Each number is 128 + 32 x the weight over its row's rms, rounded and kept within 0 to 255. Layers, rows and columns count from 0. Numbers have three digits each. The size before them is the row's rms in percent of the matrix's.

# up: layer 3 MLP up, 320x96, rms 0.0993, rows 134-173, columns 0-47
# down: layer 3 MLP down (transposed), 320x96, rms 0.122, rows 134-173, columns 0-47
# gate: layer 3 MLP gate, 320x96, rms 0.105, rows 135-174, columns 0-47
up134 103:114162110139111095172177133146198119160106101111120103145085123137100149120145139079101108123153087177109163142186150100147172061073085083158089
down134 101:126101153088104130091084151133146159161176154169099139066127166128114099066079109080148192106117135114097110081155098126117155140161153093148220
gate135 098:097134103096139160157125166159098066114076132209105148127129122174149114138123131115143098107134141113104104131171123172158103102167137114139143
up135 096:130110124123043150108133208126145111111101142140140087137138092082158147161154115109137150126158184110110138139115159144103135124191186110133146
down135 098:108174064112136121139116146126131138142129161175124133078133128123079117104139131096082140196126093148093191194141127185133123073155082118156082
gate136 099:110138133082159113108095076114182101094107133144129124123210100122156124151121119134188164111103085155083128208166067152113147152141162132120134
up136 098:159125107092147164112203130105046134119138121056132135154134134072163179101145117095159075176115138132139144156177121126075094095140147142142106
down136 099:119071108125120135153047161124146154143136144184094096115091151091148121120109110097096208133096109119121113147111105177113148073141175084156154
gate137 108:110111120112164122085128162117119050120119113173064146196142136148170170136114101145187137100180107135176138124086051157132165091058123105163117
up137 095:114151096127105118120121253122160102120057132183119110152098107149162150129076155060111122092152136114158108092135085128154078067096130154118062
down137 094:135129155126138090165148077160173143133119150042166158089131160082137106134159099194142103160091126100181142119165157137098151090124129148102127
gate138 101:112141135141148116088106165090114145174112120148085073150173148089142125143119188109206182124142190139086142133106148121093126155140127159127125
up138 105:156102108109079138140134124164156162127123094100115160095117101115135182155169097132063107160103100093128114105179056135185120113121192129096140
down138 106:153156152063086129119169135143108089133150097108130158081133115088156174137200134105082128165112163119113123116167089121131166126118110101154110
gate139 093:128171227118134025113185164213143193122114160161097188152086085127106143200111131148116111140105126087162087140129109154130123149139169143089112
up139 095:148113108037069179125167158124104125136107150159099098131165134196109119092093153101132141101137101108135104099157124136209070145122147108153158
down139 093:139097082146085123111164102124099136079155130123148156166115147112082141119166158086159196225117161137125119156122140154156145141179079133124104
gate140 100:110130140142099162120166185080150108106161109190088120098173133130140110143174118072191126107120114091148138136130083171165117105092172131157164
up140 105:115179110105133149157143123113145122120158178180083129105077089127125117143144121122069181132176181119106146146160139171073171168101116101207168
down140 107:117118154084133098079134113126079100109057107132113147149146081114110153125130125138109114123094194183168121179135098160119188140164183064147193
gate141 101:140134174123166159156110070148109164199111150127087150104189151048124087172162115095129127090085144118120127160083153092105164123062157188118146
up141 117:155147169123133111150139133134132079126167153129174145099207150100082088108113127127189095101137178130129063131122041098132042186139157123126121
down141 117:158115151148100132146156180081153168160115118110081129109131127185154184106139089103076072109102111152210133123163176141085162057116077096176131
gate142 097:120082140132170135101166151154082132118157171126116128189165088092113126118137119120131143099103173172175093184142101122153118102190132121119127
up142 110:145145094092150114097152088129091152174122148080073130145155110127149128119225106138144128150066149141110150122118133091140156093139119085115147
down142 106:099111133066077132189138070149135135145066149072077146124105147109109152144059145151083104117111126127233108111111163146174129119132130147153070
gate143 104:081127117167201173096138122113155127146120095095136171150160098089122137097126146166175128117100151085127167238124053133151143088143103198131107
up143 103:099123132212176110070148104157140133143138155123134072141088130157090143168089126189140165119161130109115109170065173124132130142094136114075044
down143 100:155116095108097123102116112090094137180131188121129185071133136133151063061189072101110139122093118156173111199161127146161153113172076110149145
gate144 104:115144144089149146133110095206122109099127181182120113166116101131161123115148145154096152122109121117170121146173120053110169139135138101088155
up144 095:156122047156150112102135125078137192162165170145159167137105120136078191150174166130120121077189116170125160159117169076193112113109128108082069
down144 094:123123111147177181160061113146091091131145167143150101183108139143158171131122116072138132117107104105255096076141139118132170111092142132090099
gate145 102:098065105187107085117139126147113175166149110161109077158104155136073086157187144146156155096160117205173083159145131173127108138158048084153137
up145 091:123185124135158059096197144124150136110176120149164106202113172197077127117163140183147101148162131093126106089114109156158098152142140141121111
down145 098:098140164131164101115157108112107156136120142110146096135092145112134072112188098129114159164095167095114145079106113201110079143130124185195072
gate146 103:136177164086094123110190184148173154105165157124115151149137105173135103121116118124095163060180135137123114152144093087142148125148123171106155
up146 108:141108091103147070112132158118145100130116142137138144112136122169107092086168122130152186137121102126093141101185130150175128131093159137200110
down146 106:110143190083138160084131075145125129092122124126140117108118125120159143158117116110129117141110167122203132145095142112066196119144101186091124
gate147 103:126098148107137117144082130103141111170098157123152168174180081110183150142107112120148142132111133148117091129106120116093186145100080074127050
up147 108:065119118104149131150112110138101131100146149136134212145091133146104126125113129182050101159118084117090155072089109161094101170117090095135061
down147 104:153150142137090135129146103134090158126117126108140105188163121098119092121133147110190126055076071130128109114142165146118082105150146078136105
gate148 106:089171131127112179130086085155045137096138107161118154141158111147151146129105103096185202123192132119147109089077081127105147087117193140163140
up148 092:150083140124127119123177162123098130125205133182110179080096084081141166112176111152167127081140141051191080155087163101126074088130094192073158
down148 096:139132104134192129139116116154129112182096143129149091207153148117120102112170131149154218171093104153142084093150133152095153113159143069101158
gate149 099:111161082132151104145171131090187079128125150217095099200141118112072115163158081137192174153105173116133098113177111149111154125139144124127113
up149 097:102091146150153084154126209092139143100122074168110189168193171153104131130120147154083137124112156103094106115125141115138111166127104089074044
down149 105:119157098095151119172124149138142165136140206118170127141134128134136088139146123108116107140092127111154130122128133133137115074096115162109090
gate150 105:150127077137160117108201163139129159120161109131094124162116148128155082173170130136209145161122140123100105127189115100115176141136124166104054
up150 107:172115117167091129156137150138124122128100150162129062104162111094102152111091092121083083141160131110141097150111143208103095109160156166132139
down150 100:059055108127151081076106124157113145168097095147108133127106137142097076120140129145156185086109170170102157163127110164124108190129156113143127
gate151 101:152117128113160107172106112147098148131173129164128143131192151069185127166093099177125134138159039092126100180085059135088048091161089108159130
up151 104:181131146146112139108115129116156175169125168119181113015162123074142085088058113128097174150153094143148167163128139104128152113146081155136109
down151 100:125139069158102137109131118150121176101098111084146113119141119181161111145146156072110136139131155143187143107143111148140119220183119191126155
gate152 101:124123138118146131081144150126106084096134195131139061118147100155084105160165091069136103116166147188100132141169099133159209154079129141155109
up152 099:084156133111119157136125118101138104170135097173160091098137153092163177131107099162163113092102158102074135139110157159100132097181051128118109
down152 102:125117087182066120089081126116112138059155115175150156152089155167093117086108174164100154175144138184096142128150119137152084101143139029117135
gate153 098:093161065147153143174118106118148101106137117179110138142145169156159145139134101135166111105143122145065174173121108181125151112164127083167125
up153 098:109089114148144090129128134086080182108104108100152079139122178117107100140122101156129159110141067136157083165089117107118164098141164132138156
down153 098:070090162132151121097116135092119103140107156163138096174086110152121123121102105120143129127187164074087140142161156142113135189117062102161120
gate154 097:130123091167184205122183143128029049204130108160156121110109156086119116121105096077149124114159169101142078116118121103137178112159096147090143
up154 092:140145182132193084168087161105109144128167137111142145099071132113167131097082124104116150096146116124116159137168139153154144089095152145215109
down154 099:122084168112115111171131174182147179111190112159160100156135170112111068134183144115108133098117118138019158157180112146121158166171172101154131
gate155 094:230082149163117113149164132135070129130145165138153095170111114044103051175094144094142135086151125123117141149149039115106114122140106107102111
up155 091:143085124149186161165125106116172061090100099094142179153112106119190118064116100128153124098134137158159127172081106150152129161127154090067126
down155 092:035134144119147135169148140162098107166157120175146151123103097122112148144065148143099202164102108075100146165119084150123121124180181108096096
gate156 097:131128069132082116127166138103127136128154119210088119176091120031142096168219156157138112084086151157083155129130103071064110124127090055102171
up156 090:116142181079131115142158161162166084105115163114172212155155175133174106131162113031148134109156147169122075127142078124115153174152109141118153
down156 092:111089108132073120099124158084113111081202186143163153116160110135136121142199116126135098129057153160043096104161095133120103109098131180136095
gate157 103:166102140147115243126090074144109134076145171118073123120136162127169154111094134089134158138199112112099101129170127113151151088084147121177116
up157 107:088177089113116178099131180174122141122078164111105174104099098134093127153138139106161118175126161123151110101122144180090062120148121138115110
down157 105:136150129163195087177191161122135123127136062173161156180110109131131182136149075128162138103146119111109112072140127162111082184125115077045167
gate158 108:137150114104117119130164113091117078153119110149129131126193150169116121152111060086158096080137169134124107175114124074156123127075110136151056
up158 106:154126095100136112182153085151140107147144102121099091119172178147133138118086162104119115110173147039128167140104115076149141101108130114140137
down158 105:121091133134072142120112158095077123206127176120181143112119131186111100116094135150134131159151118084147149117152121149107099143130131116176138
gate159 103:094126107163171176122136127135133093124144129113103172133145195090095119145097129102070166158106123117168152126165145111135226110138145110092151
up159 100:163131121100182113146138074103100111164120177085169117078104096114140178095125146152134175137105125145147154125096127094070126114152095199157095
down159 103:149136130115129088054093149067152165101112102146165099160112120166091083161122092162169087108167137077111126132131109114205083124085170124156069
gate160 106:138075160113126123156107123131150080108171087152140132207098152130119112194127118132150149156128137178136143141136083161165186121054132143162163
up160 100:146061140141124104173104129181192112160166191141176150160077107100088158150123126128098112105155026083115152089098106128214157154121146148099112
down160 106:104113136105156113146130111140138102146093113081136157142141112185115129133153135117082151102113155192093125141101116089096101139106057184130120
gate161 104:144074171161152144115111111121075116191156125164085154133146106128119137198083127102125179113112107124063151119147124103174156102128102140119106
up161 101:158074132152117164106097147066111153126110183122072161139103116082163144126104102086115081156039133183179140177084104145145176075158139162197138
down161 105:121128122109167053137172118090150113109143084161104093201175159118127132168157174162134140159126106156187129136144097111125074101103121169080192
gate162 106:084095170084158152128113140088124156113095094175054159124111149121154131103109116120123144140139163132136123143191072141133139132108114145130195
up162 105:107080101083181131104061095173163145110116109144108149141053145129074158123138177161143132149078193150130119117178161177134132125147193103081115
down162 104:186131122152102100124168165108152104094107103144139098085162120111177179149171163080139134128127101168106151179083084142108120173075124095186107
gate163 110:143109151159131174102115110174139107129176162124169145214201107152113186148149116125156099136109160102114135145137083125173131123142097035142160
up163 108:121122083143122094102114156144166052120109123158098102130128112137141148135091093094121227047174111143159125155086084150105093146086116168121164
down163 105:131174156149127105137088167156130130113166157204195112112095184106124131129102114149101172165170133128105134138145102110079088132097149108134095
gate164 108:131164106151108132100146175136066127123154109151145116151138086087088113132132137122115142139114194084058103148055099204163114143103149081194140
up164 102:093160182110111157178157107171142123102124176158136147084147106059111079163164121136110076098140059162142131115105119142162119124067156129064079
down164 101:177125075113149187152096204162084131171113119137121126094135091073134197137169166144128154158084142166128140147150096165053104109143134170116115
gate165 101:160178103131117123156120158120083088152143106116121105105190050152110102119076166174107118132140173144149127134139127152129094084099153129070116
up165 103:084153106108062143097154121176165149116115099102177119163137109106192105090124120043118116157088118178117137151065134134109073158190129098135072
down165 102:157117130093182121170110122106081150081096109136126190206157058118151169136108139148104163158196137138127161128178103124157116166117119096114116
gate166 097:177134110117106123061166117120122121106189116135096141212144172054180128102118150161127086129122096089167146161127144081070118117194112117128130
up166 093:122074165167136098136199146174142104147073150088117145166212085130169127142158110158122157132185129093146141174117170095144161172160125098110121
down166 093:211112113146133152146124128081093178110128137126131142172106115143099102127167120134132154121142164086098188156092134094119136101122127128190112
gate167 105:130127143119136100139168121135122160139135161068125159141170057121119116104120109135172113110157168124143183087143109116142171160154071062175108
up167 112:139144108125077158121150170176128121117113115138101100139093179091170099104166155070180156087162137183064131138103142141155125167121091136068098
down167 106:151093100142117124150135059076133081141137119121119207136121121123053120116140113114139134087142096130156124117125128130137112190111089096155144
gate168 106:150161181136132188096180116127135138133171178162097160166125108085143140139132051091189146163121125097079152174149120164128157182097137119132147
up168 113:092164174160188140137157141114072130199132105165119090134170154167091155169139104130085140143137147141127137071113091079049100053106135084154164
down168 114:148118178092166116116178137154138120080130129152131154003147142119125131135126187069122102152114110142159125131122095131125136123146133130134136
gate169 107:112142132167075168150099087102099101133105151151114102108099077166148137143148104131178086172099189134123152177140109114166204126040117118175121
up169 102:096100097142155128109133157115152089139104123112133124101102221137132083136105141095028163134148135160172109159165180101121189091145096153130166
down169 098:132113092142067098208124173090117168095138098135153148100103112097103159121090203141115181118131155117071162123113142162148148161059098184093127
gate170 102:173133197125145133097127091095113169171123125125136171121137127095106100192189106104106189163123114118109115160147122198075119092109097118104103
up170 098:100097067070084093167143175128116157108156101189171150117123152167134100179122132111091186092165149189089087135093089090137093095157096158132141
down170 105:138128098111140136052164148164132160124135129099135133145099100162150068075145196152110153148171107114049171152152133148153148100123130133133132
gate171 094:105115097166121165138183169170073137125171167115087104063062163073151199183186173083162096118162100129116130117145118134132097118135133137110098
up171 097:101148143133102138139169090158078126148084115124151066141086121122133087111142109140166143201111167148082039156193184171178173111091155115076110
down171 094:183129196130149097102130172146113108145125123134065211155119150078095193074165152115116092122151113168139117129134099115163068149060076189131092
gate172 108:160074167177119187140134126159091146082124104161094134122102157138137126131212095122167124080138156134115125102142097147215136130095175098081075
up172 098:111162088181119094036131148135155118089147157137153135162128108145152156149139133198109175120139179123145110089089151117186102082099112096133156
down172 100:115135153179107131144137111145136148113098115178092182099137150049096166136173134096135127100157076115103169156152122094170126144126130118118146
gate173 098:106086148157142107185150121132108132096123097168117071110062136124112159111072070105147132160055158142148152174181086117148165147141112089185140
up173 094:116114126096077200131100113089150079205161109150137150181162072076137123133114078135121096105151107076145146150088146120108201156105071135105169
down173 097:110158093123078155092090106074141110172094149243147133160155111188126100144160159121175137098191107087149097132116131128123159162084087140100149
gate174 097:155100120093068172111132164093037148131125117171113111153178177136121096166161100120170064154087149143122140133153100075147112131088092086172055